Weights of a small GPT-style language model, trained from scratch on English Wikipedia: 116M tokens.
Each number is 128 + 32 x the weight over the matrix's rms, rounded and kept within 0 to 255. Layers, rows and columns count from 0.

# layer 10 MLP gate, 128x128, rms 0.234, rows 6-40, columns 64-127
[[ 95 161 136 171  73 136 128 148 102 172 176  60 134 184 147 183 174 124  54  90 103 194 139  49 165 123  70 157  97 115 145 120  20 106 141 136 168 139  95 154  93 141  66 134 152 143 143 154 119 142 136  64 166 123 141 156 126 145  60  71 104  81  98 162]
 [194 116 132 133 124 149 123  96 137 118 136 115 136 151  95 135 217 165 181 128 174 110 160 137 193 155 146 159 116 112 101 131 133 182 121 139 119 155 139 130  79 134  94  99 140 127 110 103  52  65 114 159 132 103 141 157  78  67 106 102 124 129 162 198]
 [153 191  86 109 123 138 166 144  75 140 204 147 116  40 120 100 119 157 205 101  88 136 112 141 128 119 121 125  64 143 107 117 133 102  88 105 195  68 132 172 119  56  81 131 103  96 143 122 115  91 133 146 121 135  71 121 176 130 115 136  47 117  90 171]
 [153 192 168 104  96 137  81 135 121 141 128 112 136 103 153 115 123 128 151 122  82 136  92  52 190  91 131 203  86 102 115 128 169 136 152 148 161 173 128 151 148  97 141 117 122 112 112 142 153 147  53 100 112 109 110 136 115 129  85  46  89 177  74 179]
 [ 73 104 141 143 114 128 128 178 153 147 112 127 100 100 152  65 162 115  55 201 130  85  77 115 155 115 163 131 148 162  69 148 151  94 116 139 153 111 164 171 141 158 128  99 167 135 118 147 160 131  86  95  39 223 159 114 198  66 147 135 161 158 103  78]
 [121 171  98 160  80 113 125 140 111  94 194  80 102  96  53 133 118  91 167 130 127 112 178  55 128  75 102 124  74 161 173 131 101  95 138 130 108 177 105 157  80 156 102 148 168 122 123  98 164 115 121 163 129 157 106 115 115  96 134 168 105 140 121 159]
 [171 140 183 156 152  54 108  97 156 134 158 142 101 144 126 125 242 111 118  71 125  85 157 184 135 106 124 115 156 153  97 149  92  64 162 148 155 103 118 181 143  76 120 144 115  97 168 112  54 127 140 167 176 108 182 168 136  85 141 179  98 195 105  84]
 [139 115 163 158 127 145 153 111 137 149 114 142 135  74  94 155 109 161 176 105 162 149 120  79  78  73  82 209  82 117  31 106  79 120 127 131 101 118 151  84 139  83 149 103  76 129 100 183 135 123 162 155 100 142 105  94 151  85 122 106 178 133  51 179]
 [179  83 134 143  56 108  88 108 159  89 182 154 137 122 115 124 129  98 119 160 167 166 102 142 152  71  91 145 133 126 161 135  58 110  39  99 134 140 104 122 140 148 171 181 108 128 182  81 157 152 168 118 137  97 162 194 171 143 115 177  52 135 149 141]
 [120 161  84 127  86 163 163 162  75  97 157 203 147  84 167  87 108 137 147 137 149 113 109 131 130  77 136 134 114  94 115 112 110 120 135 134 153  93 116 131  32 101 153 145 120 143 166 142 133  56 156 119 193 155  87 113 131 162 170 103 146 109 180 152]
 [ 85  86 149 121 153  91 183 129 149 130 142 140  99 114 174 108 131 178 112 136 122 111 204 136  93 188 143  82 146 130 106 164 109 130 120 156  98 129 159 131 102 154 118 126  57 164 157  68  80 129 123 100 143 162 130  94 174 147 152  63  84  82 109 107]
 [116  96 140 179 143 147 123 149 153 100 121 114 124 128 141 113 114  94 121 111 196 161 100 124 165  90 162 120 132 101 102  94 118 122  76 121  81 121 103  88 122 135 117 132 147 155  69 110 108  83 142 115  80 180 146 111  95  86 156  75  85 117 129 141]
 [ 89 108 155 112 112 186 159 117 164 132 111 113 100 117 120 137 150  92 136 103 134 155 147 173 116 105 161 115 146 159 138 157  96 114 137  61 130  97 136 109 121 151  84 118 133 125 200 157 188 125 168 112 116  85 159 145 117  55 137 175  98 103 134 161]
 [183 146 182 186 130 137  92 174  69 137 118 141  76 145 135 152 116  86  97 142 204 208  97  88 142 123  85 142 104 108  95 105 129 105  69 138 109 151 134 152 132 147 111 168  87 109 181 113 121 114 129  89 122 131 143 216 120 156  82 141 118  55 136 162]
 [ 73 118 156 145 102 176 118  93 142  67 100 179 104  70  82 161 120 114  88 197 134 100 143 129 127  87 151 136  82 192 140 157  90 148 106 159  17  76 122 164 129 130 151  87  92 121  74 103 104  84 146 154 150 104 158 129 120  90 132 151  91 103 141 138]
 [246 151 184 149 143 129 136 162 117 172 195 138 106 124  87 100 152  95 128 114 224 185 156 139 173 124 142 147 129 143 138 159 125  51 146 140 109 143 133  97  72 110 181 127 147  76 201  97 144  73  56 132 151  96 108 136 148 128 105 166 166 162  94 117]
 [109 129 139 142 109 112 157  81 156 125 175 148 182  85 164 116 142 139 167  83 195 127 138  88 146 108  97 147  81 126  90 177 115 134 114 158 170  82 115 116  73 100 123 170  97 185 159 158 171 191 182 138 127 161 138 118 184  80 147  95 121 114 132 126]
 [160 113 156 118 147  86 178  92 168 189 195 132 112 109  93 171  99 148 120 148 193 155 104  80  75 139 126 148 154 140 128 143 112 115 142 143 219 158 110 161  66  72 135 191 137 123 138 132  87 125 133 166 117 131  61 109 164 140  89  53 161  98  89 129]
 [116 111 148 149  91 138  68 113 152  56 171 128 132 119 130  85 155  84 142 121  90 210  81 150 125 115  76 114 132 195 132 157 101 147 149 125 176 106 149 173 125 166 176 146  93 102 158 143 136 161 137 154 185 166 130 138 158  59 193 105 165 150 143 160]
 [126 159 149 151 148 136 198 127 152 155 168 161  78 130 124 202 138 132 118 134 114 142 162 109 131 126  57 141 106 141 152  81  99 146 184 160 146 142 131 120 132 143 133  73 152  84 139 122 167 154 159 142 105 183 118 145  80  88 111 149 133 157  67 144]
 [192 138 118 104 122 165 118  79 165 132  87 203 122  75 155 134 135 113 123 144 104 120  78  81 146  89 124  44 170  70 149 160  93 108  99  90 158 172 139 191 107 164 126 174 129 138 158 125 173 161  97 102  51 184 152 160 151 115 151  90 110  80  95 144]
 [138 113 164 122 161 176 139 114 116 105  87 115 162 111 107 180 107  81 131 114 121 106  88 115 126 120 138 114 177 133 116 128 143 122 172 128  98  68  70 130 142 127 145 163 110 125 186 154 110 117  95 118  81 168 156 120 138 107  96 154 129 119  72 144]
 [157 172 129 139 148 147 114  80 109 163 170  88 155  61 104 120 180 131 117 116 183 146 134 100 131  90  60 141 105 140 108 112 130 120 189 169 150  79 105 155 146  74 133 160 156 142 172 171 123 127  82 156 144 109 152 126 145 131  98 111 211 147  89 185]
 [ 97 176 144 134 180 150 114 108 114 133 111 128 179  98 158 175 126 168 121 142 130 177 172 143 159  91 127 146 112 142 157 122  98 127  95 109  58 170 183  49 119 135 139 144  90 150 158 153 133 100 148 126  97 155 138 122 137  69 105  68 165 165 102 180]
 [106 105  92 165 112 104 170 129 116  91 101 114  83  95  75  82  96 128 141 133 117 163 195 102 110 117  85 155 185  95 154 150 127 111 125 146 148 109 168 148 155 116 129  57  92 159 166 125 110 136 143 134 165 129 121 138 166 152 120  79 130 123 119 123]
 [119 175 127  81 117 151  78 122 105 174 112 109 146 112 171 135 187 120 139 148 105 117 105  57 165  84 122 111 152 108 144  87 103  84 138 157 125 160  92 165  26 115 169  86 110  84 132 153 127 104 134  59  81 127 119 143 121  93 134  98 103 117 161 105]
 [130 113 124 161 141 132  85 135  91 152 141 122 118 101 121 156 117 147 126 163 158  67  70 160 127 130  95 122 152 130  93 124 125 123 132 117 129  93  75 156  56 111 145 168  88 112 164 135 117 131 148 150  99 146 115 176 209 143 124  98 135  83 164 139]
 [157 207 164  90 112 131 108 121 138 123 104 134 125 139  88 126 171 149 144 142 141 156 158 150 108  75 126 108 133 128 110 149 115 122  71 142 151 170 104 144  83  99 173 121  96 176 181 152 139 144 129 119 168 190  66 172 166 141 118 103 138 103 100 120]
 [ 72 158 143 100 184 103 100 127 171  83 118 119  95 129 225 135 147 146 167 149 116 129 112 113 126 181 115 124 101 177  41  94 112  63 138 145 169 100  93 110  63 106  80 138 143 146 123  94 164 127 170 125 130 117  98 108 123  73 210 127 115 111 182 136]
 [111 105 161 126  98 143  15 113  90 112 177 133 177  49 182 141  76 135 143 149  95 136 172 122 144 123 121 118 119 125 119 120 142 169 101  57 164  78 132 132  96 179  96 134 202 118 102 121 100 125 165 114 168 191 157 162 150 184 115 136  95 164 112 116]
 [119 153  84 114 144 139 109 155 175 166 146 174 144 101 117 142 124 130 129 184 209  91 106 133 126 110 124 101 123  77  77 124 119 105 146  94 125 166 167 106 121 130 140 130 151 134 126  96 113 167 148 144 133 125  85 171 150 114 133 123  85 161 120 153]
 [ 97 159  80 142 139 135 100  97 146 164 110 141 137  64  86  94 128 124 148  84 108 180 153 100 131 123  54  99 148 136 142 138 142 124  91 143 161 125 154 120 104  95 124 173  62  91 137 154  83 191  98 160  99 125 135  92 136 121 165  80  66 127 131 163]
 [124 160 152  75 215 143 122  85 177 135 146 156 126  92 136 165 160 137 132 146 106 138 156  68 147 119 127 121 162  87 163 109 109 200 121 108 111 162 114  94 106  88  70 129 150 145 115 129 106 100 192 133  93 146 120 128 195 158 114 131 138 141  97 130]
 [115 136 164 139 163 120 149 187 141  87 138 110 194 162 148 115 192  82  97 119 101  97 186 135  82 143 131 156 113 125  92 148  88 163  87 180 189 155  56 196 111 145 136 153 209 137 175 164 123  97 139 173 156 116 101 159 196 143 115 122 112 137 105 172]
 [170  95 130 181 211 157 118 126 106 164 117 133 165 106 120 148 203 104 109 182 105 151  90  80  99 125 114 119 128 120  97 180 130 151 142 138 134 131  93 148 119 110 119 151 101 141 162 182 144 109 142  87 147 133 126 129 150 148 133 134 142 117 119 177]]
# layer 10 MLP up, 128x128, rms 0.241, rows 6-40, columns 64-127
[[170 106  98 129  94  99 172 141 136  90 166 129 164  83 110 117 139  45 214  65 139 158 150 146 133 160  84 153 120 176 113 121 133 141 143  82 178 112 172 113 192 136 114 113 166 114 129  91 166 152 150 111 147 143 146 138 102 120 153 136 150  80 110 124]
 [137  93  75 158 121 100 156 108 140  76 149 115 135 150 145  75 197 138 115 146 185 145 132 133  34 113 103 163 115  96 136 120 145  82  86  78 104 138 138 136 115 101 125 149 117 158 147  86 140 163 138 142  90 147 144 115  98 137 139 139 146 147 129  99]
 [ 88 124 110  86 157 220 156 102 134 194 115 133 142  47 113 118  63 103 116 102 108  79 139 147 117  69  79  93 136 116 133  85 125 100  79 167 152 120 118 208 122  87 118 136  48 117 124 107 147 127  92 135 137  68 162 150 178 118 145 137 176 129 207 152]
 [204 129 125 131 130 175 119 170  99 105 167  92 118 182 140 163 146 133 110  74  69  87  98 116  89 128 164  76 118 120  62 124 116 126  90 126 111 201 126 116 149 146 129  93 216 130 120  92 111 182 134  65 181 106 147 130  87 191  64 158 112 154  65 155]
 [108  65 137 182  95  64 121 113 161 172 149 212 116 142 125 141 142  58  82 102  53 114  94 110 146 106 129  76 128  80 163 106 132  82 157  88 149 118 150 113 130 122 143 101 103 127 131 149 186  99 148 197 170 144 141 116 135 154 106 105 206 111  98 108]
 [ 98 126 149  82 123 146 145 101  99 171  75  87 116  85 124 116 122 130 157 135 111  82 186 168  95 204 140 141  69  85  88 135  55 139 132 133 106  92 106 140 131 136 111 119 109 171 184 115 182  85 124 152 202 147  50 113  66 134  94 122 140 164 128 104]
 [200  92 185 189 199 103  71  95 112 127 142 180  77 126 123  94 123 143 158  81 118 141 141 107 115 123 159  96 121 131 147 176  79 127 125 130 162 138  82 159 134 114 131 152 104 156 198 108  76 149 162 104 140  94 121 169 110 223 161 207 142 159 160 149]
 [135 161 167  78 113  68 228 170  95 104 206 108  91 125  64  96 166  89 129 110 140 104 136 186 141 156 127 141  55  97 159 155 153 227 153 127 185  46  82 151 154 107 120 105  78 109  95 171 143  50 146 136  70 194 144 154 126 160 167 152 120  97 109   0]
 [154 141 174  82  56 114  98 166  82  81 204 158 137 104  79 149 123 102  94 142 115 148 161 141 165 107 155 168 140 126 203 132  66 120 146  89 117 107 188 131 119 100 156 133  84 119 148 181 158 173 112  65 165  76 177 145 144 154 162 166  87 186  96 193]
 [106  54 134 130 144  86 156 156 166  56  86 105 125 174 124 142  94 195 125  90 185 124 141 126 141 125 160 174 139 162 150 144 113 131 101 103 121 109 114 163  91 140 165 114 129  60 151 132 132 122 161 130 103 210 177 139 143 153 120 146 207  97 117 127]
 [ 66 171 122 168  61  86 107 119  82 103 125 139 159 138 109  93 156  80 105 142 108 125 136 117 105 135  75 149 116 138 154 149 122 154 116  77 115  88 142 151 142 156 119 118 140 180 125 130 116 159 116 103 105  91 117 230 164 200 130 160 104 136 131  96]
 [112 193 138 143 133 128 141 166 120 136  81 168 128 130 127 121 122 106 144 181 114 152 179 169 123 181  82 152 106 136 150 178 116  48 124 129 133  56 136 141 115  56 148 138 140 126 109 106 102 159 119  98 139 156 138  57  96 125  88 151 171  91 177 106]
 [117 115  72 103 152 171 151  90  95 157 135 137 106 123 140  83 142 102 149 145 123 138 115 122 100 125  83 181 126 175 107  93 114 119 135 168 130 134 129 145 116 121  99 120 176 120 107  38 144 105 118 155 124 134 169 139 136 116  89 118 153 135 140  85]
 [ 81 164  69  23  80 115 182  87 129  91 188 139 116 150 137 163 185 160 149 117 130  93 150 137  98 122 110 141 146 123 155  84 154 114 141 166 168 102 136 146 159  88 156 136  94 148 106 177 121 128 138 211  99 116 153  27 149 155 149  62 147 115 147 206]
 [232 159 162 115 141  85  63 129 105 170 145 169 127 147 103  99 150 115 101  70 176 185 115 128 165 145 153 102 127 110 115 182 125 101  78  64 183 173 133  97 153 133  81 140 167 119 115 148 139 182  27 134 119 103 178 154 161 107 140 158 189 108 106 103]
 [125 181 117 135 149  88 147 159  76 206 135  44  87 132 168 114  90 153 129 115 171 119 136 144 136 138 151  82 151  73 119 133 129 158 156  99 131  75 153 100 142 194  53 104  43 142 101 112 127 117 120 114 127 105 110 136 161 115 178 110  70  68 141 132]
 [ 71 183 152 147 115 108  90 116 149 184 116 157 112 178 145  90 125  73 182 150 134 113 181 118 137 105 133 120 121 119 135 151 119 156  88  84 133 122 105 170 120  99 132  64 136  86 123 145 248 150 149 127 100 117  88 130  86 172  84 202 125  76 132 100]
 [ 94 114 171  94 174 103  85 116  72  64  80 166 104  63 159 173 124  97 176 130 141 134 130 138 138 205 112 119 115 126 174 130 130 109  89 108 120 160 111  74 156 178 143  61 210 119 107  72  94 117 138 119 105 147 149 122 137 163  89 167 150  92 124 160]
 [112 151 152 157 152 146  81 143 154 113 112 132 161 106 142 190 133 106 120 102  94 153 174  95  44  71 130 171 158 109 116 131 250 122 168 137 145  86 105 155 178 113  98 125  93 166 120 112 118 107 142 159  78 120 197 133 143 135 139 130 179 124 137  93]
 [159  93 174 171 198 142  77  91  81 117 116 185 135 114 192 125 114 132  77 159 103 133 130  70 101 130 128 149 140 122 125 145 149 122 149 159 118 162 161 106 137 147 143 154 170  92 127 124 107 164 133 111 122 175 170  77 104 120 139  59 124 116 109 194]
 [145 109 117 199 120 144  87 159 113  68 138  94 127 190 108 133 113 142 119  68 151 120 131 132  57 140 157 175 106  79 205  88 134 162 122 185  84 120 153  79 139 165  85  84 118 102  90 100 144  78 129 139 165  98 116 105  94 107  90 151 147 145 163 148]
 [132  76 142 117 173 173 110 153 102  67  83 138  95 121 111 127 149  78 119  83 122 127 144  97 116 160 156 112 147 134 157 135 114 106 149 159  82 109 138 114 115  75  94  91 149 125 154 106  47 164 124 162 170  82 140 169 132 107  97 139  99 114 157 129]
 [146 146 129 110 154 153  93 144  82 126  86 139  54 128 164 135 121 176 128 161 114  94  52 137 128 113 129 105 100 189 100 102 167  88 134 123 118 115 118  76 109 117 112 156 104 184 138 124 123 105 102 120 127 150 165 194 128 179 166 172  77 185 169 103]
 [164 127 105 133 112 148 113 152 125 110  82 112 171 118 146 161 123 144 116 127 145 114 143 125 158 134 133 193  73 149 187 142 136 164 112 117 149 156  97 166 141  94  95 120  95 174 141  92 120 167  68  97 123 170 129 118 117 204 109 158 160 172  84 134]
 [170 146  92 152 129 179 162 120 105 132 136 131 164 122 139 168 106 146 129 125 144 110 113  74 160 166 137 116 113 129 180 169 110  94 181 123  93 124 129 120 106 166 174 139 104 183  99 172 160 130 145 166  75  91 107 134 118  64 148 112 135 133 154 135]
 [183 126 161 112 175 147 153  70 170 111 119 129 141 111 146 132 149 141 119 124  85 155 130 164 129 192 174 187 109 157 108 154 127 184 129 126 175 151 142 125 141 184 149  88  97 125 139 168 118 143 140 143 140 102 146 102 152 156 154 145 109 144 162 147]
 [102 115  91 105 111 123 115 158  99 144 124 140 155 118 136 128 133 119  91 149 114  97 122 119 120 110 136 184 167 208 115 106 132 146  86 106  89 135 133  86  64 117 164 145 147 152 144  60 129 154 141 151 103  82 152 143 109 119 102 166  76 142 114  54]
 [151 143 124 107 126 128 118 142 120 121 139 116 105 138 135 111 133 151 138 142  92 109  94 113 148 116 128 123 139 122 195  38 133 228 106 120 111 147 128 147 134 147 148 110 146 145 177 141 169  86 121 160  44 122 124 106 130 175  96  99 109 129 131 115]
 [157 144 186 120 101 145  93 117 101 123 162 175 142 100 132 127  73 235 147 136 142 149 106  82 108 166 126  76 103 135 132 105 107  53 109  72 134 150 134 111  91 102 110 107 152 168  79 104 101  81  96 125 146  90 144  91 170 127 106 155 121 111 154 194]
 [116 116 124 107 135 156  95  90  74 145 185 144 125  85 149 155 193  95 106 146 134 136 128 144 116 112 125 117 194 182 128 125 197 119  87 166 214  98 140 150 142 115 107  52 194  95  68 151 115 177  30 162 121  92 124 121 154 104  92 165 151 162 111 109]
 [158 159 119 168 130 131 127  71 123 135 124  85 139 113 104 104 118  91 178  95 150 155  95 105 113 149  92 113 121  75 120 142 127 119 134 147 128 114 206 157 147 119 100 120  78 108 145 149 136 141 120 193  66 174  84 139  85 111 119 157  83 141 127 173]
 [ 59 106 110 124 142 144 117 102 156 109 124 120 140 160 102 148 181 122 132 117 135 116 150 177 166 148 191 177  95 146 125 141 149 136 114 124  97 122 120  83 139  48 173 123 131 129 148 155 122 178  96 133 155 151 177 165 170 151 130 126  92 147 152 148]
 [137  82  55 204 138 131 101 149 157 148 195  84 148 145  94 152 158 143 166 118  74 124 117 167 154 142  92 149 150 136 158 112 131  87 130 119 123  89 127 142  80 127 184 103 183 105  68 122 101 161  80 155 130 159 124 122 108 154 179  81 167 164 105 127]
 [131 151 148 136  93 141 106 136  87 190 119 129  69  99  70  61 110 136 159 158 144 199  94 182  89 156 170 174 141 168  88 147 111  79 124 166 125 108 138 126 148 151 149  85 118 102 164 195  51  75 110 135 149 124 137 136  82 166 126 137 101 106 130 103]
 [104  94 165  86 144 135 190 118 167 127 135 133 109  96 178 119 171 140 116  80 123 170  97  50  93 129 102  84 116 108 137 187 107  88 158 164 128 111 111 149  86 158 122 133 115 191 139 134  95 134 153 109 145 123 178  81 128 142 171 147 157 120 141 123]]
# layer 10 MLP down (transposed), 128x128, rms 0.225, rows 6-40, columns 64-127
[[ 80 109 146 121 123 167  83 130 193  80 132 129 111  80 161  73  92 179 104 123 150  87 108 105 162 188 156 169  85  88 130 135 148 116  72 150 131 144 138 113 148 104 159  85 143 120  94 152 141  94 106 144 214  91 133 137 156 112 150 169 114 125 193  97]
 [129 126 123 142 130 154 123 103 100 155 115 149 107 129 123 119  78 104 144 184 195 146 147 108 152 176  70 141 160  88  94 161  73 200 108 155 100 180 146  87 136 135 104 123 171 162 169 160 129 142 133 174 104  80 114  31  90 123 146 167 141 132 137 135]
 [120 132 126  98 101 173 111 162 108 122 101 123 135 150 108  96 129  77 149 113  95 110 111  71 132 118  99 130  92 119 182  90 111 111 148  72 103 141 135 136 107 135 178  91 120 169  30 118  88 139 130 115 118 121 132 160  95 154 108  91 107 127 115 137]
 [114 183 127 119 179  88  75 167 123 131  73 103 113 113 158 139 157 135 155 149 147 173 129 110  96  93 121 196 168 134 180 165 193 143 136 101 150 156 164  90  94 154 145 124 233 154 125 141 194  82 136  48 136 101 112 195 108 201 185 120 127 122 170 130]
 [141 155 133 135 119 159 125 125 186 133  86 108 134 119 160 145 147  89 140 127 172 123 117 120 143 129 108  83 137 117  75 136 122 148 110  99 130 157 124 153 151  96 165 170 171 111 255 135 139 107  91 138 116 125 202 124 127 128  94 133 158 131 112 124]
 [110  93 160  87  93 153 173 142 181 120 141 138  92  93 131 113  92 138  88 105 147  86 119 141 128  11 129  99 191  98 118 126 114 114 160 141 104 130 141 113 171 133 106 122 112 147 105 127 136  90 101 139 145  92  83 135 132  95 115 107  85  81 121 140]
 [114 187 124 156 161  98 148 108 164 126 143 133 160 168 112 143 193  35 136 123 114 105 176 199 116 206  82 149 118 130 114 149 118  72 117 114 130 138 103 172 150  93  55 114 121  87  30 161 145 143 150 154 180 151 109 134 160  91 177  95 177 164 149 145]
 [115  74  88  93 175 120 199 123 131  86 108 102 111 160 206 119 147 167  81  49 150 129 159 161 198  96 164  88 131 154 146 119 114 112 146 149 132  92 116 113 160 150 147 104 188 183 127 106 112  75  31 183  74 152  94 129 124 140  71 119 134 146 111 102]
 [140 151 101  98 209 190 161 114 127 144  71 129 101 127 114 115 177 136 202  78 100 166 122 118 116  71 124 132 181 174 144 116 103 111 112 106 163 175 150 132  64 126  99 108  98  89  90  89  69 175  93  62 108 138 145 175 113 114  81 167 135  51 158  98]
 [153 146 128 105  38  95 133 163 127 125 204 147 153 121 130 148 155  85 181 164 169 203 144 129 137 109  91 102 127 100  93 133 109 111 134  98  96 158  90 163 148 153 172 154 125 146 126 108 146 107 138 113 117 102 143 123 155 139  86 137 117 162 101 155]
 [130 130 142 117 123  98  62 145 133 138 115 115 126  78  76 155 111 128 135  73 118  90  79 142 127 158 136 170 123 120 126 154 115 103 138  75  88  28  95  97 149 143 128 129 152 101  67 144 155 167 181 124 147 165 126 151 142 158 143 104 146 112 147 113]
 [149 144 177 108 158 107 148 110 103 101 144  66 145 122 138 121 169 113  87 112 128 112 139 164 116 168 153  98 111 124 116 175 155 175  95 151 108 135 146 137 183 130 123  86 121  89  41 147 107 157 158  96  78 145 163 126 112 126 215 107 126 157  85 171]
 [143 134 129 129 125  82 169 120 153 137 100 122 128  89 184 102 107 116 110 154 114 145 138 120  73  77 111 102 140 148 113 126 137 158 124 110 157 133 123 136 179 126 133 145 160 130  96 117 138 118 180 178 150 187 130 121 194 122 130 159 114 168  77 159]
 [117 171  53 155 107 101 187 122 101 117 142  89 126 154 104 125 174 121 174 125 125 184 149  67 115 101 162 103 134  72  79  99 130  83 153 117  67 125 151  89 122 100 173 134 120 164  76 132  67 165 133 123 123 113 128 104  91 112 144 117 114 130  89 111]
 [128 112 148 134 159 136  85 120 161 130 112  87 119 137 118  53 191 155 148  76 157 155 181 104 122  88  81 130 163 111  73 176 102 110 117 138 170 160 123 117 145 140 132 130 194 127 119 103  56  96 100  93 105 111 135 133 131 144 173 178 179 157 116 122]
 [158 167  84 108 122  96 110  99 145 158 115 113 163 120 131 158 125 140 123 136 137 163 101 142  84 167  62 112  89  98  88 122 134 142 135 171 118 171 166  90  90  98 147 131 116 103 150 117 118 123 162  90  74  31 104 104  83  81 185 126  92 129 159 136]
 [ 86 133 155 147 119 153 176 178  96  90 105 124 123 119 121 151 111  80 104 115 151 112  76 143 112 144 167  93  85 165 131 124 157 137 126 132  86 146 171 139 132 176 171 108 172 124 158  98 101 136 179  70 142 120 199 148 172 159 110 129 128  90 140  92]
 [129 143 124 152 108 119  74 155 106  76 119  96 147 126 143 174 109  91 146  92 150 143 100 133 118  78 133  98  90 175 170 180 102 160  72 153  61 118  88 137 137 119 149 112 147 119 145  69  98 141  91  96 159 113  90  99 171 167 123 105  83 150 100 173]
 [ 94 158 144 128 204 149 101 162 149 148  73 130 124 174 109  95 176 125 143 115 115 118 151 182 177 138  44 142 115  63 102 112 124  60 110 133  91 176 181 151 184  85  95 184 193 130 128 150 136 130 126  98 178 158 122 183 209  94  84  73 192 184 114 129]
 [104 176 119 192 159  99 113 101  77  95 170 135 105 143  78  66 122 130  87 126 113 139 135 123 119 144 146 113  59 128 166 124 125 184 122 141 108 111 148 155  86 132 116 109 166 113 157 105 176 163 148 145 148 117 121 159 101  63 139  57 163 123 116 151]
 [124 106 116 147 124 131  89 219  65  92 165 107 100 132 155 127 147 168  94 114 135 151 154 136 118 144 137 216  91 130 111  92 168 113 153 195 110 134 146  73 154 104 134  72 163 139 209 117  83 129 141 100 164 113 155 121 127 128 149 125 135 152 173 160]
 [ 97 158 129 127 105 133  66 114 101 128  79 141  86 143  96 130 177  93 101 113  91  91 141 156 133 158 157 140 187 133  95 148 102 134 135 141 119  95  88 134 131 135  58 110 126 109 135 137 147 173 143  88 132 127 110 135  80 149 122 166 102 148  97 154]
 [171 108 132 125  83 150  97 127  85 175 147 132 127  76 123  94 140 160 122 136 228 152 152 109  64 219  95  70 121 132 150 148 174 159 158  92 111 135 108  64 105 146  87 142  98 117 156 164 119 137 116 189 166 162 134 147 114 161 156 109 106 125 136 153]
 [115 116 101  72 103 133 142 162 191 138 133  79 129  56 137 129 158  56 136  69 121 161 114 174 166 104 116 158 113 128  93 152 118 142 108 126 102 173 163 178 116 175  83 120 160  91 101 114 218 139  56 123 131 121 169 145 123  96  71 146 104 150 131 123]
 [120 112 119 116 177 126 166 108 173 113 100  69 109 158 139 146  91  87 206 167 103 222 126 128 133  99 133 102 117 139 141 108  54 140 161 149 184 111 171 143 162 110 100 151 192 138 118 145 126 105 135 114  89 113  86 147 133 164 115 132 146 143 157 129]
 [ 81 167 125 165 116  73 166 163 166 114 166 104 117 128 119 115 144 175 162 120 176 147  93 107 160 149 156 162 111 130  93 109 174  43 162 113 172 133 142 121 146 136 159  68 110 109  98 180 175  91 139 107 123 108 112  93  70 135 153 110 116 166 103  23]
 [104 115  80 123 161 167 105 150 125 120 145 117  99 143 113 104 127  88 131 153 103 148 182 154 151  93 155  99  90 171 198 108 166 152 122 106  87  98 125 112 141 142  87 119 152 177  53 160  94 135  69 165 154  98  63 158 123 121 118 157 101 191  81 166]
 [119 137 152 149 122 146 135  91  69 163 121 100 136  80  73  70 171 215 111 123 122 140 138 116 107 219 110 122 171 109 121 120 172 131 163 104 185 203 137 147  83 163 183  92 154  98 169 115 116 162 115 135 153 157 123 153 157 129 144 105 123  80 120  99]
 [ 99  87 111 142 108 102 122 199 180 110 111  99 123 140 182 114 131 159 107 138 126 109 141 194 109  45 122 103 137 162 159 152 110 166 174 173  87 115 150 156 121 134 118 171  64 188 154 109 119 192 139 159 123 105 138  71 126 137 107 169 145 160 127 149]
 [228 172 119 104 199 105 121 102 114 137 139 181 125  97 123 133 183 129 127 153 149 123 132 144  96 125 110 134 106 108 130 161 152 172  70 120 140 120 123 186 106  51 132  87 132  98  42 131 158 158 151 159 143 124 152 168 117 111 106 108 132  79 141  86]
 [151 136 142 134 118 144 126 104 124 111 105 114 133 113 167 154 162 188 142 156 131 152 131 122 151 116 168 133 133 163  91 162  73 168  99  82 119 125 131 127 124 111 143  95 111 145 101 129 128 134 135 126  80  87 143 147  98 110 121 118 192 124 117 106]
 [ 79 134 155 128 121 124 158 139  69 144 174 122 149 165 108 111 174 116 125  99  67 122 127 123 112 155  97 107 106 153 167 138 157 147 148 174 130 125 121 127 149 161 114  67 135 120 185 137  84 101 132  88 188 140 142 140  96 102 140 130 117 164 181 164]
 [140 102 112 165  94 160 118 125 174 146 113  84 114 142 135 140  86 106 109 140 149 161 134 134 142  86 104  98 122  75 139  76 153 123 153 150 117 118 141 134 150 150 139 156 141 101 107 131 119 221 174 185 138 100 112 157 132 158 159 133 122 170  89 152]
 [190 118 156 150 153 133 106 121 114 145 196 139 136  76  82  81 142 153 103 131 145 119 114 108 178 171 191 174 133  73  79  99 109 128 158 129  89 148 148 117 125 137 120 129 110 159 117 115 134 121 130 100 118 110 136  95 101 145 108 139  94 136 127 138]
 [191  76 132 139 149 169 135 133 102 144 106 160 100 134 173 135 178 153 138 170 159 200 152  67 214 116 199  78 134 139 137 109 156 140 100 110 131 143 101  79 180 130 105 168 130  75 150 112 119  93 107 103  66 132 141 101 132 136 138 128 135 117 157 106]]